config.toml
head_dim = 64
rope_theta = 10000.0
bias = "none"
init_std_qkv = 0.0352
Each number is 128 + 32 x the weight over its row's rms, rounded and kept within 0 to 255. Layers, rows and columns count from 0. Numbers have three digits each. The size before them is the row's rms in percent of the matrix's.

# gate: layer 3 MLP gate, 576x256, rms 0.222, rows 374-390, columns 128-255
# up: layer 3 MLP up, 576x256, rms 0.224, rows 374-389, columns 128-255
# down: layer 3 MLP down (transposed), 576x256, rms 0.206, rows 374-389, columns 128-255
gate374 089:118146131074076079182153196125146157121084105147170133058061144142160110129106156149139176107145147088140103131140054114131096155155080120133091169104048125134065113104173143178056168134115156166150165143129081107109130068162115123137131127086135176121110163067154091123174154094096124159142109131189081112186136084158114183113128081155107087197109153071128111088172108166127069112115
up374 097:109115133044134127149109153113163141139101122104115080110125141089119119104117106139103128108153133106100082136132090149142093102147025120142099114184131165159051119121161151151075156137116152141136165163085080108136116157159111087135069115085133158097093165097122104169071153106135108129122115112146126119132107095163079155141111084134209057217102197068092152134142101156103096076170
down374 099:158119128092168120079148087142143111142122135132113092116112170108159122173192109125165135109101135155168161128177153106112161113169088107097140079061143188115112144146148152149157160129161167111116149104117153147148107184205141145154176145117131125148158176131030151103161105110048181091165138123138161110143160144138171136095112148145104117047105147146127165077129114118159145105133
gate375 091:156085139108110123152135145086209073140110150136104114102134155174119177145093160121164134099204173110130121164105115094126120112233130109141162103152080071107061102148184151117044127085101115103152114148162141066128104136108091128147132124174174130100131140153171127123123181137105132131115086151128118137105117093133119185173097161098065106105040112081099086095143131171070209096098
up375 095:074172110124124157084136089164033137131102091152116149138179136110126099099135110072122090132096014105124144149115132130091094123077138124151150131121187135145161142119100124135119120146144059125135094102095127137160133086161138139137133156123120115138118096100104122149147153143145161127152161123151128105182174133108127117145182057153171132207155156111082146104092124084112114155095
down375 097:120165085164135139094124084138122128134182119102105132080135132134146168108174091069145137101110095097136086160133095182085117157133098113178133088145122143088161132154153091122160146124202113179206155121112171132107121086197125159151126140206076122122140125102070160055224177122141126117112149155140139064181141095134179135130149179127119159092131117201146143123150125096127122157150
gate376 100:163144069103086109155173119146090113127104119141172087126163151134112130112106162179139157139075124099127159136072115158133138146129159111123081188114059170189145160148117130078136104127138138157107134107128097193144163116109255122175144146085120163087107164136094111087109149109161072116123125111109154096117081138121085103192112135148113139119101186102197106091121127142110149110125
up376 100:072131185176184093149041130121191121123140173132123162142154100116137146184115160100100140091142163144112107088182067113200146152119181128165134118157088107115121180126136129138125181131143157117137123094081135108165108120104199149151129109158132111115146094093103192147186102135141121109117148143165104155134191028157126098094159144158128171142136145099117134167139101091141154167136
down376 104:130151156126137134122130134137175154159145136151145145112077069134157144134168096133093103118063047072091115122143171112109061189098156155131138185162109147198114147130129063137121123110146147102166054108093174113131107130125113108144145105089140109116105154128184104146126075146143123128181119121141158133168143089148129138069132114062170106134084158175088106084118152123127163116086
gate377 105:103121135132083143142147168153120196104112158158220115130077164100154144115175107129129087114146177130063103155174161169123102069115156078108166118164101176131131102147115145074151158121155097094128117160141122137116141136111156146060135171119118130154071116203096130105045142187093139101147075133135139149136112136134102116117130136167145127089115123128097090088161133141214164129180
up377 099:108146140092147073083119057124124118103065095197148152109123153139165185149131140166119179129183149160154121062111116168107081114153155118143153129077109151147123141127101143146121189142149122121119126129196179114131143084160129131081154137131152135157053100107090049141085152178124089071137094127117144106041109076067115120134158139121117126114074091132189149116152096113177112119122
down377 102:094141159140169159120091125100164114154122073138104137081133115111062113095145061049111103099118158161165167164133123163087179104160105126065139093122117115133094133086125148098146154151078170178088074074157156063131100144078128139079218141088147201133162112125106122122101096092099105088118068112116089136111149137106132163148227161083131119147115150140137107158103063148173159122150
gate378 101:135130147037155153133139150074090107116132113120133108080130079126113092117118181110120077103111177123127110169132065104146098105106047098125174140123098152078108107110118119127150070162090133134155083122102107122177105171131121058127111139177086119160123107147183056148126106112179123103101058097165095106115114127166122125155155143139108065084062115115099130126120132184131179187184
up378 097:066111115169141123165099185139071086155161109137102151180106164100095154187122080108163155134118062099109107122109195199113154160125156120082137100105198133119118114180117144096165094161129119151136114109185134137131130144110121176151098134107128126169059059110093158115139172158134156121086069102102105166173133062120155131134145125115137187159108118070084134134132146141082082120078
down378 102:117154088026139102111118128133150134104123126117147101134172079162124134129121116133158124145140134171123103113131170176144182118092157116093155126109137115150139099176086126074126148103128203154080168108163170124062074137070152112138112067183113181102118156146119183198116185063084142145085176117073164107119132140105131203137040123148149142110171100110085120115161092155162116155159
gate379 104:125123127083178168156187098191101174119102119159049181146156162148093127137084110199083101161134154171104102164201104184152135129148159130123115193164126139141064150135106102183063069124127111113139155168119092121141130119100116137155162172113096152112124120179175127121130125161112118143065070142129145109110170109087126120110172179116095150085134141180101179120181121084163108139085
up379 107:172124153106151166121095083094162097124172151159157106096102121180147139121175126106129125092120116094165168099171130088130125188100089176065118092170191070072176081102101119124093150104132145106125118147109155183161126141104143117080073134126136111113147126098125068183166143104207106138127113103118089192190101095165111110129103131143114159132115146108137110097132117172050099099141
down379 098:137143097142086142104086095113132123125094128113145156089145071113141119071062133079164113087065138072142123070142106155086119116106083140184088100137136131122166109095115142110125156120188117143089056150168129094114144111116154119129107062111069110137130211117129123135129158143079116182136141193147106122129090127106124136139097098077136112160174102081118145125127135145108141123183
gate380 096:110171104114089171143159099155154104098111136118105130097179103117139154146138163099130090173167138105090157077117191144117080089119101112108119120124172163102152108140097134096140139166128161115088152081126105207159165142133095092151122104103138142159094125130111087123101090143099175112119161196128143077197152142097051102081079067125176170094106144124084182161119103183108118132062
up380 096:108165096142049140126175125112125145127081124126099163110143106073167152111112158117142140162097140124144104102126123138151119124056121158114157075103100115140130112128128180113190129094149157103083101123160152179180121067103077103152117142079128179150118144101130110127120115182123110118076177146131198052147116153107101093067090090126111178117142119167159130161151140154101159126097
down380 100:118132094156159175145169089085154153118092079092152121114095114095157152106116096077138140189130105155119071171112075120075082120105065131133123130099111101156116114140157146056124124146172185053126123151167134191148140081113110116119079105161094151160052123146125137110148140124109105191090121100096157130103181108104204123085176087158135114134119165086124031129133080153109161111148
gate381 095:135137096070116121138124102115162094176083116153114077189100110093143091153115106162077158101136123181093100145181151106076185141137087092126146098156130136158116103087158071161126137097059082156114082120137090119121110134109134132135157123090103175157066123180145108179178131124123044095169083140175176113159123174097168104128100115101175130125119108150122157124090149141038109202149
up381 094:192088117080106167091092140122113117120105114194132113158125127080176133180132103135073080133096097159180091148140080083083130153141077075119159122163128152171139131146199033151125116099059114187138100194143116084098084147120127102136130161136077121125110161161141100159201148104110097091111119170175118096165157119111137104116163110177128117130104096109103146132104145142084129118128
down381 101:087123118146067128122082099075103159154126153138135083168055115083119079194113087120124172126142166134125037121125059139046167180188105115132057127118082176139127122098133158126178109109090090140126148152200151143090117102155106170111128105077100119107127117156118157122155159112051138103171084120144144153128118077181222137107088058178105127118112127108210127091081154143099122151096
gate382 100:099168186096095115132120134131121175118079120122168171158169099111138139194119110160158119098140144106177157109177126166158115123177183116110124131155169082040092157175131132101149077115162100127148194146118158129194136092183154157104128127113103141164129094155142144106100129100126204134101124146089172130191106154150133145132103102132161137103132167117094097223161107153142089081149
up382 103:112159158120147149084121138084106095134168162143098131147141154130076163153093148102134172067112099137122113115130137177135117120154112169050162150177188156145106154121122145109162101154031165128103105053168159146144154131087103138174157166057070173185098163114193162193117101151076130089106165125137155127095160162099153124157124220117133139111148122090122130125164097116064108162126
down382 102:160087163093173134118076126097185145091141079134155088076064084098095069095111074121123146161120121100132167146136081086125102128094151177133088129195097097137121144115070116119173136144114090208126153096094148160091140136124058117165133138155168073127081098156085086070157077137145153131181106129133153097092180096133151117087066138123145145133173098105096163141148148118103122172123
gate383 102:152171087126127128184135176221144118118138151157164117140101159113152077130123060220121179153146126141151151160113123193156089161136122097136138122095082090101123131131097123150115102161132116116115104124151137124124084158160135120136153105176107131124113137098068146132094020117124150127189128150165107070139164151176139191088134154103135155113122122173133170098174100125126111106091
up383 103:154093075123128091140137145118109136071154137123144138089136176108146111112156107158091131164153109121110134140144095161134098119141144100188088120121101130135109115135128147088094104139148121110085121152153161094108108126120130110136108092118125081025130062118085127155144134131168160061168160141146141088123112149105059211104103140115155121142145124184138110127156157077139124071061
down383 099:186087112109096142185085157112127094096115163130095199131181124134089150169121100151133151131195162112116147120155169156182132104131142155223188110168155146113118140129116077090115088130093184134127102166140123135075078121134144116154132122089092091081129091173049096145119142075140118123163142106154168127169111108108145142127098153138135109101124101158118138121118142148186122103092
gate384 101:112087126101106107109094164115162131139129093114121114166158188134119159165153164154094142123202096107155090096137117143156095131093124181068125156153140099118162154119078143045142157137148085106109099098210153085116103087163151183089132137156192141143108100131198127208160131115130161182145152078203111127143158126159109105087129163103072113108111085096152170107124084145198116101139
up384 107:128138148114105150123080096153118084121180113131195107132168159128135154092086132135183091153134151155111099098151143124138100143136156137161149124087141218059168133167109123147202172139152118105167126140131103127082116124156107185121067137156119170129172096185115126166152118180171132186121113086157115122112064116197114071086087148130095116148088123127160136118146140139152101161189
down384 095:107192147100098141078140122163215155086130162201143125136124122185162132167174174131133125114089111107102175094136091146128117116145123124121128144133164104184090122105167154169164109126086146165020098153089135129142147061099143088143146156077169140109111183049176153108126201071139112151141115126117147145061158137129102130149122123125211096150168112084104151119107125124107175176135
gate385 088:111116112118121153090120170102131169179097110166087108112159099132159153142162146113190138172157087142186072143108146138112117090123096111100101081148089090174085129163138112150149115135208140127175158115120125130198139143176115105168083100172118082156085077169097131132084180106127107158123089097121126134168164093078119116123157079100129110093173135120076116104123186108120106110095
up385 089:091088082106137085116124096091119173188110071186125216118133146055157120177109157135212115133098110119107114138119133071136107056118087079105073107148125130179125122171142138112144149110163136116128055146166191115139130182143197115156096148135118071179068070152111154106093124130087075142160121100103179137154133136071090124164155050193080102134108120149138123138133175123122122114159
down385 094:086108127033122105130123050151114138191090094106148140116110113144151149122160126139176109140107115190137058103147143141153035090168124065098131175162065144045082110158157150130166100136129173090147096113106122149073109081116144149130118123109147091141113110143161115115133091163137106099121172132145134175205129126152083127128166108173079083181126124136141120134139166188082137103135
gate386 086:064149107133143156126168156140109183140181190125078124158171087096120110115141177161101155143020069110153130122142127152132156143160075106126136123123068141171164199109121129172120136142122136117165127162171124161090063126136138085132148125067122153142144125163146138116124151104096101188128068107104147107129108117151153085142186110118095130103067097141097089186023084099118148088163
up386 084:129150093150123120111141150089081176136139114138104195153136075111087117162113207148102116139057124132093143129150136133096114153110120094137146172114110189157148159081076111109168179187105105152160118124178139169155074119104151125173098117123102170139151104189081151127090131101103096191144125090126137107118156173143135110104145120133075118116099127124113139176110089125081128078158
down386 089:133152139126137117127114097146142175151134145104130138115105141078096150204149109174090153137057071164085078065128200155088133054128148088144191145115112083189128135191134131138083120132059203121087087110187090077119091101130120124129142130133105153088174112147107088104130115109143153102111135135067148153120089082086142149143169127094108172144171113166182111152131105145185151144128
gate387 108:180124139088109112082172114138118163121140088112186143203184130120142142122157171138184161159143151084179153147151121097092085166128096160075078196131140122108071196073126122164127134092141106115171168130170185084134106201151116040152181139185145102103137102120163169080113117170152145162116129098060106147154109170094080134128131144128109103138158157140118129167148093097129187099090
up387 106:106093137149085115131152081139136139113083188167094162115139144117123151131186134134099140119204159118166099136121062100152076142101113058064116207066105143096092130120144123173167096090121132136131080136175190120139136142174123161160104124164141133151082143146130175173056132144131097131114117106139090112178120124119124126216098127166106128167097153118115075132149066154090108050101
down387 103:167115141175072116163125087168149132153099121101104158079121084097090146160138108119119079142118150114186145104157130135112093147064152142148167134146132156148138130157138116144126198090138096122151174117104130111123121074184094112148109141099114173109129222161150075164152154126102168156120166105109152160168086091148092131154160124201116127143041114135140096105147153142157100085112
gate388 101:133148199113177165121127133099103145141103155129172112131211104113143161158131154116144169156076162156119144196110073183108109133109197135140088148108170113155157147105095129169116079152113122127140148117057136143162133079146103167109128140080135156150135124146100158170198083128149113103090126102107130092151127109114108094128179097140098163182150107134158167142141076116099088146103
up388 110:115090142170166095156188130125146155157091102111130150124177105132135117135112131165095169153139133117150183122137163162163138148140141156123154162075123086135123084107050100152122148157133148101132120133165182152121158123077089160147186108185134140106132116114095176129127204166099175116157069144139071123146117134177098134120078151177098107176084179130028192190123100142135133112124
down388 101:091218155107112169133155160100096161142130112124080064162074128138085140109101108119123136129108117167133141154161097165070147130146086158098122127119113095072089139221176187120184116053088149146112096080140129119101147125136075080144107108096113117156115140127170120136148142085108119153190142105076117197148148070167134140076191143167187152119021151144133143104119129168135128114147
gate389 106:105117164143130081139122125119103147088131143131098121150101087188145084133122084141146103152081076125214148188099120149072159141172171141130142059148111140082120099159118151150145145124136131117135135127129077141083151151132137161157125148104134095119070160143095153187167167120131134163129147115154198148106152188179107182135102131130107155138143087176134139141115122094111165111120
up389 101:113043148141113122160121098085099148090203123106144096132148108146096160072167098143128127102164066093090145162100149097214120190143077110179121106124166081118139134107117126160178152126073151122063092102179159075125078100120119191085092130117210088113128108133213150121193166106128161091141162091128131133150130120115120127098167136147113095124077149163166155070144097150117104155194
down389 098:124127144143164137122103132057090174182121114155100106094099134131142181154056123085103169086057096175187108123182117072187156137117096126159106085161117060082158097100135115171092191085108130193166153152073088140100127171158121154171153119157077089124104113139077154139137102097122113138093161116119130131122142143108110164107187104128117126098066129148172148135123079128126092036161
gate390 095:067110147089135092107121118075135136060152128136151099190148111114166144109072178115108120144111079093145077153177105128103137128114150109113146126073064135133133141170115154046124153066121122153113137140122123111113119147154094121104126115140133111086065142132111178191200152136108169139104143100062139124128131143083109148143141151101036080151104113132094109119092141169131174154178